From a checkpoint of a small transformer trained on Wikipedia.
Architecture: LayerNorm before each block, no biases in attention or MLP, capped logits.
Each number is 500 + 40 x the weight over its row's rms, rounded and kept within 0 to 999. Layers, rows and columns count from 0. Numbers have three digits each. The size before them is the row's rms in percent of the matrix's.

# layer 4 attention query, 96x96, rms 0.243, rows 0-40, columns 0-95
095:488526485500441618410502505500485459471456563535444457422511491449561513551470550524473484484502524490486508528488480466553482500517484440460546474476548505506472465481508547493515544538456476454432499443477535518517539515568554567487536503439451505537500462588495495492470613492496516436
095:505539523436402469439513506493509509451488546480465499459494556480583583510555504466472555447491482435543487505496593478468493492528408564476491448500469495421472486552554481520422524482527457483474505565500494495525448581515474550485554516487509457498526449529533502480442467490434484486
105:495488482553496451512463541502495525492502558505546575435610526467492455520474554445441495413563534520525447453539554439493531558470491459537475578489492450485527443548494477482454548469492530500460584531543454442450557495523473495514522499490431513505507450526482546507479538554449467491
094:500479536449483530543481482555589474455479418590478492530473565501476513486487415460429542490444506558435497491452529541520510529518496518495492555511549454495489508532468503473591557471545500503496471489504461517409499458510431417578486504524507448512562526490443473489470556476504552486
101:545422528477473516477458434552474513547491528504493509512518516494565507530478598507522447508575494487547494412416525557490499522475504456628420599437462561497521469526452494494493469561485488451514468522489486453505479497455521463468466456495475506558451517511455490519498444470511503485
099:463494370436451572523553484574498471541496504507450532529521582477514485512392493447426509484481558485545510523462615446558515495516473487575492462562507450547524449492544484467474490523497528487514498464501536533472471507468474512503472500559537525510496461469492522500512476451512428518
103:451463542539553492478480467585493502509479417488557477488483537496500528484430487493498505499514535588445536483648591506501485483514524478526500504511520467499398530464430568491541555531543553512463512590525477499527462502523522490471449483469491455540510458470536474432481519495540494509
098:436491565519476507507456543468508488479501513545477534534495469493440499485512596487526463522526491522546500504518531534530475509465483558486531435503498482506516488539545502550493519462452494505505460463436564486444395530398542514508538522405412535490454493554427509388473504566524474489
096:474470505492470489470629445452551465505516456583511535492554463526458482527453447512524498412515576455561547562511538475469558515547544538478465492393475526511501498463476474482507434545502574521532501501543455491451485481464500478519492478487478507536448454560493500545521451477494525570
100:516494468494489399525463508536578517474466500537512480515496525572515468564524476527565454438493561513537511461558491503510525438467526453488438461506422547517454485372507464515481531520517502510515497437439472484499500442552510561537476525458511540506614454454481517447489511482531460527
098:467449477525507578556434446535470499491553570437519508490499544535528602427475467483556502481458507541517492528510565496556521491467474529529451487430492483533542526477518487477438564494538458435461563463473511461501502486428543526459527562591457500468550486530481501543525537541538461539
102:569546469468544537606542488427492446544500433546582482471494408512560475495452513477525531481478479498473463521541440496437410476471526478498539498507485486485457520520482556485517527569514480540495501530444422522473473467524502508503576470446539532481461520504448538551567519482529475436
105:479592463594532514467506503530577430454479505513531512516463478582478441528532518493522556492445464465505508483536496527443402517514614420496508511507479494500510589536468470467472478508479534517494521515462515424542531461500486479542495505480452402553507474500517538466496463466463499560
104:528562541523471569464473473496545516554481447539534447460582503422473502471523438457608497496488514491491555520490437501520484537463493535516414463474547537486580555493538533405526471477465463479492531481481444479473485504545436484489483494512521443516535517527524533527487413544567464462
094:518483518512495425458496556521475486520508517539461504539457435509490490501464495515514521508506439482491515521602466465503487475485534529530563512477461501480480489476448416436510511611494495517499495580497397539506576590557534517521519469486482490552588562501494529447552539468581510537
096:459528470562556440480531509483472552442448529533510543551533484490543526488495495491561493589531479492534529523575559472517476451453447523513457527477528481449497420547570491523456570497534528468573497579468467505507520475513471471490510461423486458459452448528441493464464574419483485503
095:465530517469505475448499520615521439452548484456555453472527475429453467478468473509505481464514503496571481474460474521507499507478458511464475531463513458517559573484502536431482470585440445503556475507503477551446448567533480446540448516488404557457458509439486565485478516508454474511
097:521468489478510531515453422434485493453478534539526525528543445559450543539515535450439473522489468500500607577499590491445464548438475477498527550521519581445459484478541534479490549514534534436473486505441511478483494545507542518433489459443532531502442505457497552517479492512468417551
094:534462496493536527447548511568513452505489486433498499565542523478532457514521503555559418576484476506467546558490540532421494534488536511556612499495541458493497581489456466547529527489529560544472526428518492421474537509503462494479454453463587528447509497515436536519450526493497509508
095:510443464492450509518531549468512545470562457512471420457515522492476532523416565502555489508478466495450498475505422500512449467435473510510476526478457600498463497514500456535535484510510553421490627474567470523449501472517453519483523547435502479524503544452462495444509591509493548486
099:576538455466540560564454491579495487503489467517486566535447520485520547542466462578453481501424436583431446549475455462538512474519520436482485530491458472584543548491462530468498540506446478576489516532511490471493488502472487550507473532442527481539447517453464480510457524540501469570
096:521561470481471432520491469463466466519511558556505444510480526532573510507428401518423452482521455406437510545501479546539458528499519560473519542442478508505460544512498503471551527430472449546521515510546542472522466476580470491489518476417555467482523507554556529493509537492505437551
095:574535564477483516496491540498511423489517480544507511561448583533459411444467496521490460526441447518523479510506577573493476473475541534586569466516492542540481437446450565511525472472482517459563508527517477575507543525545533465547546570532530486470545507511501500484534542488510438470
095:470447459560567513528542505497497512449562506486479532519443459529566454439544454541534547460492525533549446540471464521532407486539536484467466523514554506503502514504498582552533542509478484493482419444527529503488538524453519481594573471494482435550476422430491471506442456515504508463
081:557512437448484505534492547492493483527549549513429449461484487480474439466491514544557546531550535513476522533519551475552502467478463536528478458560465524548399570526560450488505444491491493578418542546398486510543526458531497512488468474481528499565476496525538501553504521556433551528
095:467535516495420540517550491504500475462545459467475541471496513465478445400515432510532478455491482534533522506517400471471505572469481476544535487508548474507534409525461509514514594519536454574517505515500502487501421451552503538463499534459519445483573542449456456448525494459514567558
098:430498519475564504498540574435473499518472507519456563440549505504467482481414531468503402557532510494487472498472502513523537568516514464512487527481407533498492505485453572451515526512531479535533547510396466512589479559474479462505490544494559483429522503547571553457476480447489502470
096:532499477400548455537508521601518549482437492504506550479466524524575502455579502520470576475499526445454506516517488507496535498570509459509559491455507508525534479453538536527553491460418509554473555435499557531436527490514494525481487515509398482498460489476469530564497495467411458519
091:491464470555457420460499435425450535521419516509405453504507541456489576471575497544542597464479507480528475523527560527471464408509500482478455457536554541476560483514469471459495567516433506550522483474473504492450508546510497519503496458445564535456478523515513496488553459480473490509
091:565465464500469464558498476517386520456531470535469487440505511524529449502527458492537501470520452538395491583473553557469578484531437486443484446471499553543485535487549485435514539511519537502544462465534583463546489473559505474540515436507508516478556478471543532511559545462516503515
106:494477517507496569501493471551525517461514440488539466447490464502507465512483554488553498499553473571528495548482472496501526537448513558433509432532558484543552412438510536509451550477483474438521568542479453451537509454498506479561428476523542494518537437535493513510611496519408449547
103:527505535535519463555520491506529524491513613502420532470519456421551532461466502500479469469535461490522494495534561494478426559506487517454498479477492532545586500457517517440541530452459550521472456439503504560525470421540470436499444480581484451471467527524493493574419460519523522450
096:531498507525469498553459521515513556498493541497436539565433417464561460538463396483450452519504524514527467468523461567499482477511562486502534473485486439472507502486383472535436495462548478469500522510466425475550536493545547511568606474476522532498526473522521542505484461549444511526
101:430434425566543541465503499472487454462530519516574501455496564500472484506518470490543566540475520456474500524448490488551511478490529513429451523420503471488465482438548498458461517524525592458517477467472476480456513487510619520521500526503524460482466464518515535535500538476412420580
114:541461464476520505486503500512480509480531547475600592509474508464522474549472518556560459417502513486538483478525510457446487464486498528452427487436521522482491490415524443445496482444551504531539519532398493453482460507516510519561491572482547472549615512494530587489475473511477516483
104:483518486525441549491489543594525560500575485513519570459489468475516460423476477534481504438473576539514480536456429480458527473537459456477560509581544458474495537489438464483513531427450510514527471480518428536441509529506479567513504505546503544443496504488535524486538549578515461425
101:544549599486517469466512523526518445520508504502427474594538494485522509502528500543501502486472448491448423471496466533472589411588563480520471488507497489425483497497494496463524458510465497561513506503517535458499436544530472542574440517545539433548432473494420480439480530511467511484
108:503493559451460573469456507477449393523501527551515479444485516491578501483475549558539483528505526425527570439498593462486487529448453470539549492462499545445540491554524492554481470516500476415466524431504537465530407521487500516535530533521491467485447467572504505505454509477528458498
102:512469533514511481427491565526430462508497534530478460481511419452498472551580486559512474515463460501511627458461457560486470495552416532480474502430496470502463424498466494472527576562533501489480420517539493459576460478497476540578480512439519464508495480469498478482506526510458512469
106:539457468493480526479565422474535551471498476496520518441478463538493552502502522511460521477470579469537521524528478503452472485513537495400474618430524519507518550548502558483518546487446522414435430511457519476501461454477531500566450483524461496446548486547425574462521537490487496484
110:486552489524485528505517544511583480420489496448546502464409529508516514534485554543526551520518427491561538536499496493483488538561507565434586440560529432531515505493598470544506489491540491469537527479474498438546489503493493527514470541495500442549530551558442506416497513533423527500
# layer 4 attention key, 96x96, rms 0.244, rows 0-39, columns 0-95
097:576503546472520494523554569459524536534581535459540545477516516449486473434447521443508528544459423489457476524530443491524470517490479558495497488427510511466476520449413477456470487460588544527421474552538518532532534473466538499511541490462547555515448505576532555485554546508484465503
101:555573525467486490456502575477512477475484507476571483477548456501507540468493539464582521513476533468443561476584453410468526527552501525465558476521500525405423514479503456530489550589513512491482505498517490518427433496527535449510475529472442525511484488477484542459531554414502460461
101:484530546479486513489515469460495503489491471566492438536538587447502490430510510507588465516474514472450451528449544484477493516483441447529431562563466475462509485505496580486498491504543489520539510478504551544516552535568434530463547589539563454445509551444467489493518522519414430529
104:510509509516499454525504496449415480451582514556428496517452508545538508450541464521486532493411597533499522490532545523564478519438435535503515521487533517499545518499522438463486547511512501545472426498463488498535468531465481480509430494616441481495469504549514451464503576445477550556
099:495540558462500459548481538458511518495553480412500486493571514573562534501445466567543478516439459519498464546418499554498429480463549480490443458483511550470464440518454552517443499469495516521503575516506533487509507526505476546506481445500524475485526422473589439516454510512590551478
095:538505481439499489540441520454492510544504445460499530511495489544434487468495526456574471537454498472519455498442533513486510396492527438557441458573564484472473520513419445457519451503494518465413478453512583479501500501534531485423478459537457591504518463504490558456453480474497449527
098:431480508521488517466497499495508498455539509541460437463462460515527532526493518496517478524459544557490558531560472554509495509515508520437433431479565481579565533431450470455534483488489513498508467537474462526465528405577484508537528487508571505484441537455580463416446442473491422488
094:492525486566454569454539500468513494522545480516509509526439519541424484446481519508389585511538466431555500513465471477546511505481526525420532505448473478456534509513587448490487467579522420512495453478518537502440464493460499504498455458528529517533452494518509496505632461477516525495
093:417434470507537468496455511443570420469535459529494445454526460515507528443527527460507489507549502542518448486455566500541549441524513493472406533508474523510461467478566531499470442540489561521490501520427535567472491552502545569571463463503540544437474500547521542432485479483526471520
101:439466535594461487502481501517512500484524547443442477543489527475491565513584428488496499492560530527521515437448531491506532508485472621423479539465579475539507464498567473497542509514527408514436522529460507508532460434497484475520457515526512537504571522488507572557524531501439485483
105:523534565513478445470538535480506555528489476485496534501570519479507425424479514463521483541439427437523508537484558497546464474490504487548424534454524536477400485588490505481420562578485517448473530480524522502467482442559518552463494506547513508489489459562469517553435484507493521435
109:476492445489513512458521503486546521418583486451449538488506463554604463530578500449552489510538441545499448469514503514511519570507451474577471433522485478522530483500448530476532522483572429497564534466507476473525524439463509502529483414460505474483509573464493457488452458533507565545
094:475500546522523492523457435520568355498511570499498512525487536520486456439491465488420488507504523547563439452439500503490488518495538531532503500466495436540560514447490486523546584501556483482534495444418549479399432482452456462496530527518501471475506535523512461445460504534478519501
103:558543426532448490458508497574493486426488523454464495553523444486479569535518455517426435505538516509502472531547520505550445487540514519498451500442453481510557497520442502507503513539487588582438484421551499592457502514472511516483522407517479527493521508523537563490468483441474535545
085:533518554505511519492502558503547490475567483562452420492490481498499480478563491535527518563561511490470535503422434446489535477473500552481525462568476439542427492488504576506441503421426477476500539522497515458497576405528424504542515460494462466558439488497512549516483518522444521537
098:427531510515529466475556450473504489519498447555477492541488495521464509466504583446618530486529451431485532524435525494457483562491514571473456454564456497517462512500467467523555516427503442484471590531538503533451478545493425476548541513456490438537497552504491473481522545457467558482
097:555511419563545528544447468464454459509514539514538512484450504466439530476459522536508552522482522550556518494451554495573523455460441490518455539446492525484495464452504509511419434471530455488517547490521594530473517504527501505511529497553517423508488430495510440542455602462511424474
103:477486527556502467501480504394465491525506462456516459481521481579528497512501513510576527526503489477485516494526525553434374583467530509509504454468465479453492552513508447542494477549525581501552469525462478473487435424540441536460539450482588490547561460449496502449497471523471510540
104:562403452492536533479475462410560470450399467488463496513496486524523464535501488483514523499514480494481446503507449525458432506476533570493505464463552445523589584465500503491613463481433475504508473523489504483465508478478420468527504462445417466509495464519495474452465485536512451519
093:458454510460515414475476520530499528452524461545535518464586457541530501526491516420516551508509511480463518532514548488520538477466470507509482522511528407553522453488484552510552488523578525561540504553593416425502568468490508471553547453442536504446555507515512488443497556497546499556
093:528475467466455439500496534537537529403532431520525578457472548428494426492464468553495509478540487503500518449476466502561565504493462473584484445442473576510504513511464541558531508458506411484454508512489535472463454470539491463466502499544517558462526507511567405532523513480492516568
101:449513501588533445509409571527505547452458552535526518470435539522537479525565499494511527443512553489485525475571461479489447508458512469563478504455423497507519527476569415541457510484495437513492448503453539470474529512485518497495468507469464500477463497450595541422430523499437520518
090:532461597455498500535506493431486534494480486454489478510487478576524492526455474524572494498460492524456558495510503510505523532533506507451552448514588405518463527519462513565443490475474483566514545524589477489512495540427558515480509535540471553573569535441552479419458473487447499478
093:492458481531487493525486475503441420504563543473517511509506506464561427506470578516475466477495437591472451441436495485498507483514547489534407477468526517505528473506538535458546527580559473478479543493529458417536450454447460466509511582501454526527515542506481451509554472542553574470
079:534518530430535525527490513555521508482487477541487512520581492464500529443520419490471503447516516536454570543559504477506521490512549446453454495441439467502528495494440397480506560521515489390486578479517495469463532509577452498508485523476530541534567500516508462507452449495489392535
090:510554564454473480502446496523414514483536539528489558498413463538493529478555430454469574478523443530500434471430478510530513482469475531508458460545495579541480449456507460508520549569491586596499511523537514539502517423499561510459498510493443458548473502494525442506506530544489492533
090:491596501452525502436465458460562524434536505561535510458516508470494505612470557480494519463515546498427455469554436590521526563568497488493494473540458464568467554456493499467497414477484531426477475483536545470453530506483447541491517532489490494533487467496559513503533523510467559481
096:552555552505516512521527424506460444506463458416419580446466510465553505461488515499506523488487505505481547486527540455417585485508542481551477545578531503432563477551487485416523540500536514509502461496471489500571483485520507454585513571505512473550505485498583458497437506520474509496
090:504492487573454541447500444517461524514484466563490499538547501536423543435538499561545504541488517499511507506481457535483539537516513544412462536459509536444513481488539476481597577429468537568492495506483484439487508448483539496496506492447454493513621465486524527451485462453556550439
095:524505478559477424505482508498583505533492454545507509510500510501461549540551539498509463486509449492475525432477556475471571486469482539551475531438500484521536468502478490546525560500467569448517425546480528428554497546452489496538463536481489406547560496497566562519543388482447458462
106:472526516529435520536572558482544466497520544462512443429532440465470466466576515469527515509555498545501482489500476487527495503411442522551492503501523550544521445391523479461485500527479496494506407455533523505497465525501403489425476548561469573531531484595529502529505544512486471494
085:522564523514535557528488509562493460473463498505518508536461506433506485428434490569500464487518538517514487512525554493461440524405468485530453538525558462522515430546584550477511473485543475396490506488534490590575483572446500564467507429468490452487491478563498472490540502459523513486
100:496512500575500505527574512536493503493483585470530492557426493476561457466512489512417439491510469547498470425454516528500424524530521524420451420471545487562513488476504522435584443481466484480456523526510440526532528495505481435581480534449514478470510513433569503485505476498470509434
107:476475484591469570508503469444490545502472539527520498484524515391441491457445507438536493508514485497506518521516476478503422504492489517529492499460509520475444450483485488479389492589550513467475441417497518457460541586520509445435460601466548515482470533514499535529510556495488509556
108:521571510516491532431538507529452548499473660526545542529464530471584539494512441493565446435511535554501539489454505547487481505499587496517455512473507485505496432476491500492496576479534475462522473474432503495522484532492513511508473525528499504512530497514580550516584482487505404544
099:548526512556487523501495490473499547483522491472533484484456519520447494417476510559432559439458499626403454477445501470446540417480512493506505491520485432504486407482535529475485417496549529515506487501535527535536497461414537541431462516515503500465529462502548484463545492543533538533
094:595493507414528485580561536498497492466439554439441456502553523492479545522452482448559578494495486399530520477450479527444481523534518533476492466514502549511526469527442527500540503431443478583560431492486556486541454508490550505534523480531540528487501485497473477563531509496428501489
109:502493574472503482543508486445505525476446474490619506465542518522485483538484486547564489498410493380463540521441559495453494516459510489448530474458449509462501514501439528486451517507483441448464587513537455454491439522559473529494524553514574516488489470423483505517448446497460478492
097:544503415539543503534542542506500486523549480483468476431459541509498530489520471531519453564505539440513487478423486497554494533556513490482570443472481518467506522453422534471461443542552449537396490519456598412519450489496539511528472562465495471553485517506489458511510559440526457481
111:519595482488500480533503531467477483509485510515470446495465471492430511448460534534519508547507452473594510452456570556521518478521520496513480595427510467476444458477473514559518519574458557453487515453489617522493512504461514512413465535557499497455528480509516521453553455489572540451
# layer 4 attention value, 96x96, rms 0.221, rows 0-31, columns 0-95
093:468508498492594493570585473502462547457480524467456569569537516485501462472521450456424480436504527412514429449532486473576516542521544470474506454469492469460554521528497459477478497543492592488529562478478452571476415530517465544478454482506515476507502532495499492512527466472504482580
106:495467504552522496526485535457512482487516412478509483545420523489526510559556566522478537446462513524463451500504438437437497497563464504541529530473425518441445509595509416484537518445495527514450523562510453552557459500488451482497452427521549504472459538545491480580467475508517451526
102:534515571522574520426473481453463476492532451514548537509521524520480482491479500422449540453426477558488531489515474508542510498570485481546476554491487512500480575517506559492526496572437420451477487477533393506477501478440513444476525448521492505520586550554538470478564514554487446466
102:534514542532541476505487554453520545408498462512594570541471442454446447475472476537491429560457507485530474518557516483538571495469506490507549466485483445474507471425522549507551468436514519582528527532450511519541492529498499472500499459468500511397453499573509491518441480431553489500
094:502497512610498535551533567514500447475475490507449553514536509393535481553484478527500578454492486457492457498550544526499558471492467512466462472462504455450469425447440444524514492476549450501484574528506572507403529513505534470466520535479446419506475541511506518504464473460528502565
108:547486485554598545436505522461491487480509500430489519528450450441464516440630534518453526505507453487479544563498504550473439530523568542545547457454488462516495472508473480548505513447441454470537438494511537520469484547471508560495531489430499520497586488497455530526517532425537516486
095:534541502556520478467436445456522553484529505463464527500410528539556511522474479525470420489541488463530492519496476544505487426532423426551450518476501443507439515548482431497551524541445485446499536521504496505443490481494548475497570545509484558516509571635520558493493497490493463526
106:455488584478481463486503473516492500527506473471480479555536487510521557471495521462577533530598549496552440478459499529494552501465546539485540491478445505508551480406446539503512515529487541523364547457505530562435482486507554464524442497556511518492445497495457493533565442560556501522
105:457465506577484462432478539528529459529480459536516526463454556506511507505479491460548462565586537566520544432508549510476552552432532541507481480545527536482472504577512573512469466537509538476412515540490514494486498464577473499571500528520466516613507502501479500449519519424498500437
100:546547432499541524512548472537467562499453434489479498576465601496505497438522567446463524461479558505536474497543479544533519509471464455497437484520578482558458472467578461550538453549527466445516538534489499480502502493529484528491594481497542461516475509500516548489498390544507483547
095:515501506488556507479540487578452458439602499476478451510572452500552492528490516533498465478556496562501586522473486480471556434469486462458512491451472451437461556576479478510482538472434504503508533501458541500504525532403441406480479507473500483489446567558531493489473535505540445517
113:445550477498526446497538519427472550501481482515449505558485479469533475487518531518411539424425575512498519511591486427543540540504510474517495443488537541484476506500492530528486533544408445541513508413496514502564511544511488435511446494513541511461559526532469557518452444548514571534
104:489442458524567395525455517564516504523464488534494528506550448469494532514480474495551505463478528513608435486597468471518567505471460471577514483520496556516505488506431515499492482478435490430494497449517479483439554539479396512460421484461495527525483443499560483471505477496520519452
105:425430564559440521487491509468465513496437517451513468487522558559456558501513479528579429493473558548535467546525495462476532529455530523491521531530467493453533472444427556491453437534517529493486513557471511554493549529449498539544487501564486420498454446523468539448515508570476516435
102:497460527506475561477536562461568432529599542539479493498506545457433512487459462564482492464522504534494516488531569474428525502453507510479529474461390505488456493509478519446632571546470523533518513495516473499508486477458547563496533529481531475498494461466450436539456477550533544503
097:420495506507486523504531506498538482526561567486552534499562451532526461497472469567413565488483466431425563571510575491515502580462518454529537487495537528490518485492483496520531548486475566431515447430455454477516485418549509474524431507460500518466510550504477468531504535580512454499
108:469480505546523465557504474534504475553564465484546498526539513532534522456485462524499447445488454523527547513482508532452465509503501545437546449466440533464510485534497571417550560496532558522491470524413455477445447555477540491489420525490451503574555527433498529489492546397504551537
101:481518506471462489483418496563514434413461464487475522497524491477533549514477488455468451534519508482502477537497561513502524450523485479420460504451566490464481571623516523457516539487529454488506497569503505552534520511553486476495488533502520513588630514520515530479574462529505560555
118:512468469479492490468433491449535541531532513475491480544471518396403479494497432500526511542544539459515459477502513507551487526605470580550552487496498469553560529558488521568475553474526499462535511518585444432495481564429487534554507528515473500516519484502411504527511475443467478493
096:453510512518594491508416465486504522481568492506503429489456531455529417510572530450475525491484389525539483510538558555520510460519543489482612461481534542473484496493516422509500477470528529480491546486511410469530511500591497474508526463461424494517501502503469511547512558503543535554
106:535489451551516555479514514519551502541497456526528545435541504538520461529486473534546471505463547501432524428512480499433500492545410491486508508411581471472544373518486502499528438570449457508501550483573546514461512489518461457530487518542562532462522557551457535498537491542538508508
109:523482514549517475544481461388443583490477498413486522470477477432488534499502509508521559516506527505436516475575526457529531475541551499433514506499456529503475454497484577471547461546479559542518490454559476494565510521431421497507477472485469508480508419544608514509559495456518525498
109:458525505495513423496472547512471476488454542471428485517468477498418458513492433506532431481490516499566547431587536577532505475469505490453474476462491542488486570541477490497529515538503463475534505515583416553455540533588493425518466473504524559470483447520465491419518535515564507483
109:502551441492423411578507484461549480502525503482535517479493510499481553472504451491616470487480580472473494460545537452583561485476514527476440524503515510517490474452503544516502463440579485468431500593567521459526516526557510513504451501467455500508519590448492490445471497517520479526
091:535527465465548419517486539441508518530439470464505508425491551541448483542473495485453500520549502534467460537448446448515478448550479549542495555531521521502444473490484542502604544421470489508585493484511475496503534542494448557527494479511481485513443481530532524572554484500616520438
108:434465565462478543504503508480565458477488605447537538459496482502467553510530503490563415514486462538563466487517535467589475458537557507506480497468483472519454549489496512488493578473465550518468557523569510515438423468470451491458523543493550507475487540531495547533486447521435588509
108:511538493496476491451492463591518490409514485501499527502484565495525493509435431476507493483547554495474531542442541545485520450577485560453534548509451522494490518475454541569439457532459482469490482492529487544419539445495409501508428559446505557508543477436463500492483482489550526411
100:545448426510518562451449545475479555574476487487442534497484455516540484440487503484507495431501553562519537496538499541491523461519472468565553483468511468509435525430588570518513558507538539473459520476467512510449550532492516466509486492558529473474496477486414538421509551425569546498
096:464474444494574536570550464423548555532458426507475513494496561520558522466520515487462476532493498575483517505482465491512510488461520487504530499451588467487534495440515511469442535491567543465515519532536535474489449513518455598437586521454420437476501429436492507524493494466484455475
084:489417557477465483553452429511497496574435519519464480515530487532457491508475557483465497539492466432476528453494459500542503422476512412492458459435529510546454494509584485437536475536490491484446556486491562454481473515460545487498563520499461470554569563476528492480585481483554562506
105:500486519561539461502465543474473520488414467511544461486484482565539499476446503507483489487475556473515515572551529558548401492499485526527529550541494490562570446461495492488527528531525545462493511535399521549427477501487512492427539506465435428498407549483491491485456497488525466407
111:493522479515490517521556460451553486530507513466441526501501497496546529549479487558546536520493409515467462473533469548492446517472559509499405511535460508463498543462492551448475434492508563500625456538447524559534443470455523456487530551560464504494554504576526467491458548431530486456
# layer 4 attention output (transposed), 96x96, rms 0.18, rows 0-31, columns 0-95
099:466456561495453567472475564501519482496514520516522516439517540520525433489497507439482503488475540505464538576497489561471477524573444516465479571530484441525461512519496485467445523570500545486500495502515537461445544465498468458542516518493532540659443435543514482457472495552473422470
105:471548475434505515372480559503455499430494529472452481499463507534458505476479572480480502500484529431594571448498508506567522507458460486426527484494437511495503496422502485492451523554545557543466419453540555541426491513517562530501494484511498502532552547494546520505481457458489471482
104:474456434409503543610512492512512504532484469523460457460520436549459584511499483521511469452516447447506547473479504482459563495480508506519553450577512442503496458466581466469480543501496575485472501473517462509462488505414462573530433476510466543578480511526518524516535502524470429535
106:483477493457457494501445496481532560496562556505542486471481489523562471491544485524460509462502514490516513512493453485539443397469484560524420482510563511498484547544456464546483501603462489488478514484479627499456620471497512578544505503489477477523517527443482562467521550440491497538
097:498488514481471455489492480496464417556541515455585457456485564572466523598596490452473446527502512477497515507527517556477482494552487473510439441489451498560544550548475484545486509604495570518550452515455480490539454458463483485444463529532507452536496511448482508526463480509463531434
114:371484525498526434478410527590464491465526531501519473450507518484532496500455531487542482475514563467518542447500505475492502475514428449519478552517518556520430496483551507502440429477484513513574598458477452475453508414515531523538456517556480504501495533509514535556433508511564496500
105:505510555478416502523548456495449492503575433480569420433567440517493495508534500502489515519525553516563546483498524506469539525460436574434550470497498501455509479447517515492550440554534586492476446515472450466459522556550461526513430424489483472552496457435534514492537490516492494480
102:499580458427515472491442518466485450470526533508513562554591483484565453478488491519496512499397468530497496493458475534536488521470500409567495536462445495528543449552449496466505541548534487525542478545511512514461495506529441477497538468465536459497441521530548378521468580486462524504
101:499603496543520457529535467479499518464558522448498506517538482517485519471519492501547563467484445399534501465528402521483530511483525514445499501514542446504572483522496604496509490511489399437481522462537533502507532477434513489510539473464485532454443551470490490576487413520540570459
109:485493510549457474443510566527529463551552460487523518433544523497435472508546448527480507497477505476497505469444531516504535568561550496433458539424451471483425495492479518483487490485486521548470482502526515455474507550485527469584468518414469443519431414572500576531553533425501451515
095:489501462441440495485546532525512493576473517558569492469386492469461514484488450503491502538467509460506489515523474497443456469497498512467537520482561526539473482425544589578463465588451539483515470569576476451396494524501490534527528482547474459470543490437503476477486519438476467492
112:485503538467512514487467542510555464443537493477499457522452445537502494499466520474527451540514465467545517557387539514505471515467483559446482493459552520525449521515551477453487461486544589525489538524522501453492486539392503542623550560473490496532468467545521496506561494433432521448
100:464531472525505542499475473486467485492545519495474488538439489511522570488485458555463509519487442486403599492419534520451464500519480543484515499495507446544542462518505554517507501553564517465536504552550563498603488431462581539502558585519484455554550540539506465569511469540516505503
105:591519528465544461504471423488452472461548481476482545476419501510512460545469492527489478463477436470514451507484509440561487563505467458522499531442572482455531483525453532516517639484548488514585496539510496520589468465517429461536517486530495497480485571439534482543539477493493526493
104:561574460520481475469498449578554485518438491422454478478450521528469470505521448492531489567459479554511439499548532480527521526496527424500464514547569534549571509491474493517422503486466504439508597508495555547538524426497468501453498497454490530465529555512500562472553485451493421508
094:505506570461487515557456452464487499425496464491460467540545456511474494496526448461538538511537509567462533514497462463494492473573523479507481498489548590559521546491537464419566507450436547517504530531544524471452470483487413496464573546591493529470554475568441453502544480486487451468
116:458516508448431616448583517506519485522419541513505511473494449481494512534495536490508498562529504509480516479519391483553492478515484447535487580546533483460531459541518490517491430495427502434483578538528496457475500406500494514537501475519528508474494511572460493525455467595537537483
100:444493483511515570534591497490456501565467506470514525462469548454498517545520499511546506531373474445539517579532551537438467562469471541593520478497530499513566467410497510498540469492520507509445508466520537458530495527464538484494500485523530460514444482439419495534460496552562481455
117:525519494471529532525520532527448552512478475512433492413480524545499459526468518511485544445457521541540572527488478569429506422467421433503457487490485482540517462477532520423503451492544473556553521459465568540555490458539567499439506473482551500510510499553568480418504470495576455502
102:467504476493474516507470563469464565472471613534532469417574491527520610493499468494540503547482531457523552482529521506549475533551481493496429559466446499498522441493528534429498512517465531507450486526458544469504460523455541522469483498525615530513549538489502466465521419502527438464
101:483620549481473477513489556586499492498581487548526426500432459441508563526536525468485487524485507555524461545558495417514507523540489525496529485571472489489470457588494524485488549543509512532500502543476435526515505488499468515423587528490461443590487522480468505514520523461558505465
107:548495479467531541483489553550562487426543524492476478513473555539607516469503513442467453448518462542571504444421500516539398468499467529539503518525541544505499471525464518541497576539479528527497541515522527479512463481513545527514492454509502503563477419475470524480452455584433417483
112:530525536541507569432529448479576497540520478503523448439505515488575566496472484505533529513482499464490450520440482493455472573511531500558502485430544495536558490517576558493432523557583523416482464489481571463483472502475492513428488540517511536535506545510524528485579417496539505555
110:447542587496575529426622513443503521514550499444459505495487470522506481469525509495408548529545510543517482508410504554498431526478529496482450407519447525513527516555482473519526507493452455505543482452458502505506524477430524507447491463507494497528502476548462457469446529488536593477
093:465475536545441564450462449557508502464534468461434497525469506506528523496467528495520469499479519550606519489450450478489555585489495580497500506491490491499492548515440474528480579523569516576444534534443483575518506494559534483492496457497505515480593452478456532469529500511433457584
111:509487499508538507523526488455426435559514487434490479539476510549580490500429453502557554573419473554473495472509588429451542499509486476490503548526511579497537493498557413508496469531521498492524515478466519560584540537461515486560494443517467509538518509460589478496495523508527552442
108:451534516516475483529508503466488459568527527511501527475500513553481483560566541436491541517429450477530532478490485554485533508397519481559521551549506510465486497451520525410476601456532481489514515507451478399510453472456543484462551456486509426439542529553446476525530538530512571532
098:481547529469501469528508553527581479477513553516477430458497498473506531573450534579544547493498516539547464505465391459534525531530492464507518549454491473492479517435488525552492414456497471485549542545522515500510490488491594578489515537432553451472437515444510522535587531530476502466
101:504532499508449499481468572567523513515565526487491526513451548547493446486487437537419465534536545458485506512534518499497515516481528510442562578484447472422515509532481501487510464471391408559519521520504447490528543459509573390518495461463498547480461475502466474517557507570459476529
090:459553481526535605543548518526547429541557479434506555492553426454528462517523494565523408491552549513452490477575535486476531531527536575462527508515500456525509506459523526526551463502517489489498531495492477591535481495486556470560451535503541518516434432468543474543445520521481467484
103:499549523420513490478517497526416564568530471466551477524535445495505502586575457476476534486548513500458493552460459500557566477513495516530440531447531499491480481527487471558452500577551452513524483561448555486544512483552481504492407519523481470473563459476460498552481532506405513550
104:556454540533446504545547462523518528410510481552532501527529529566477485506511536519445495499451564491523514464521578500525515360538506527509567531495501538510562554559477443543477542511449524445466482488529465474484510485501504546483472525481556553454455401463497513494456487586471511505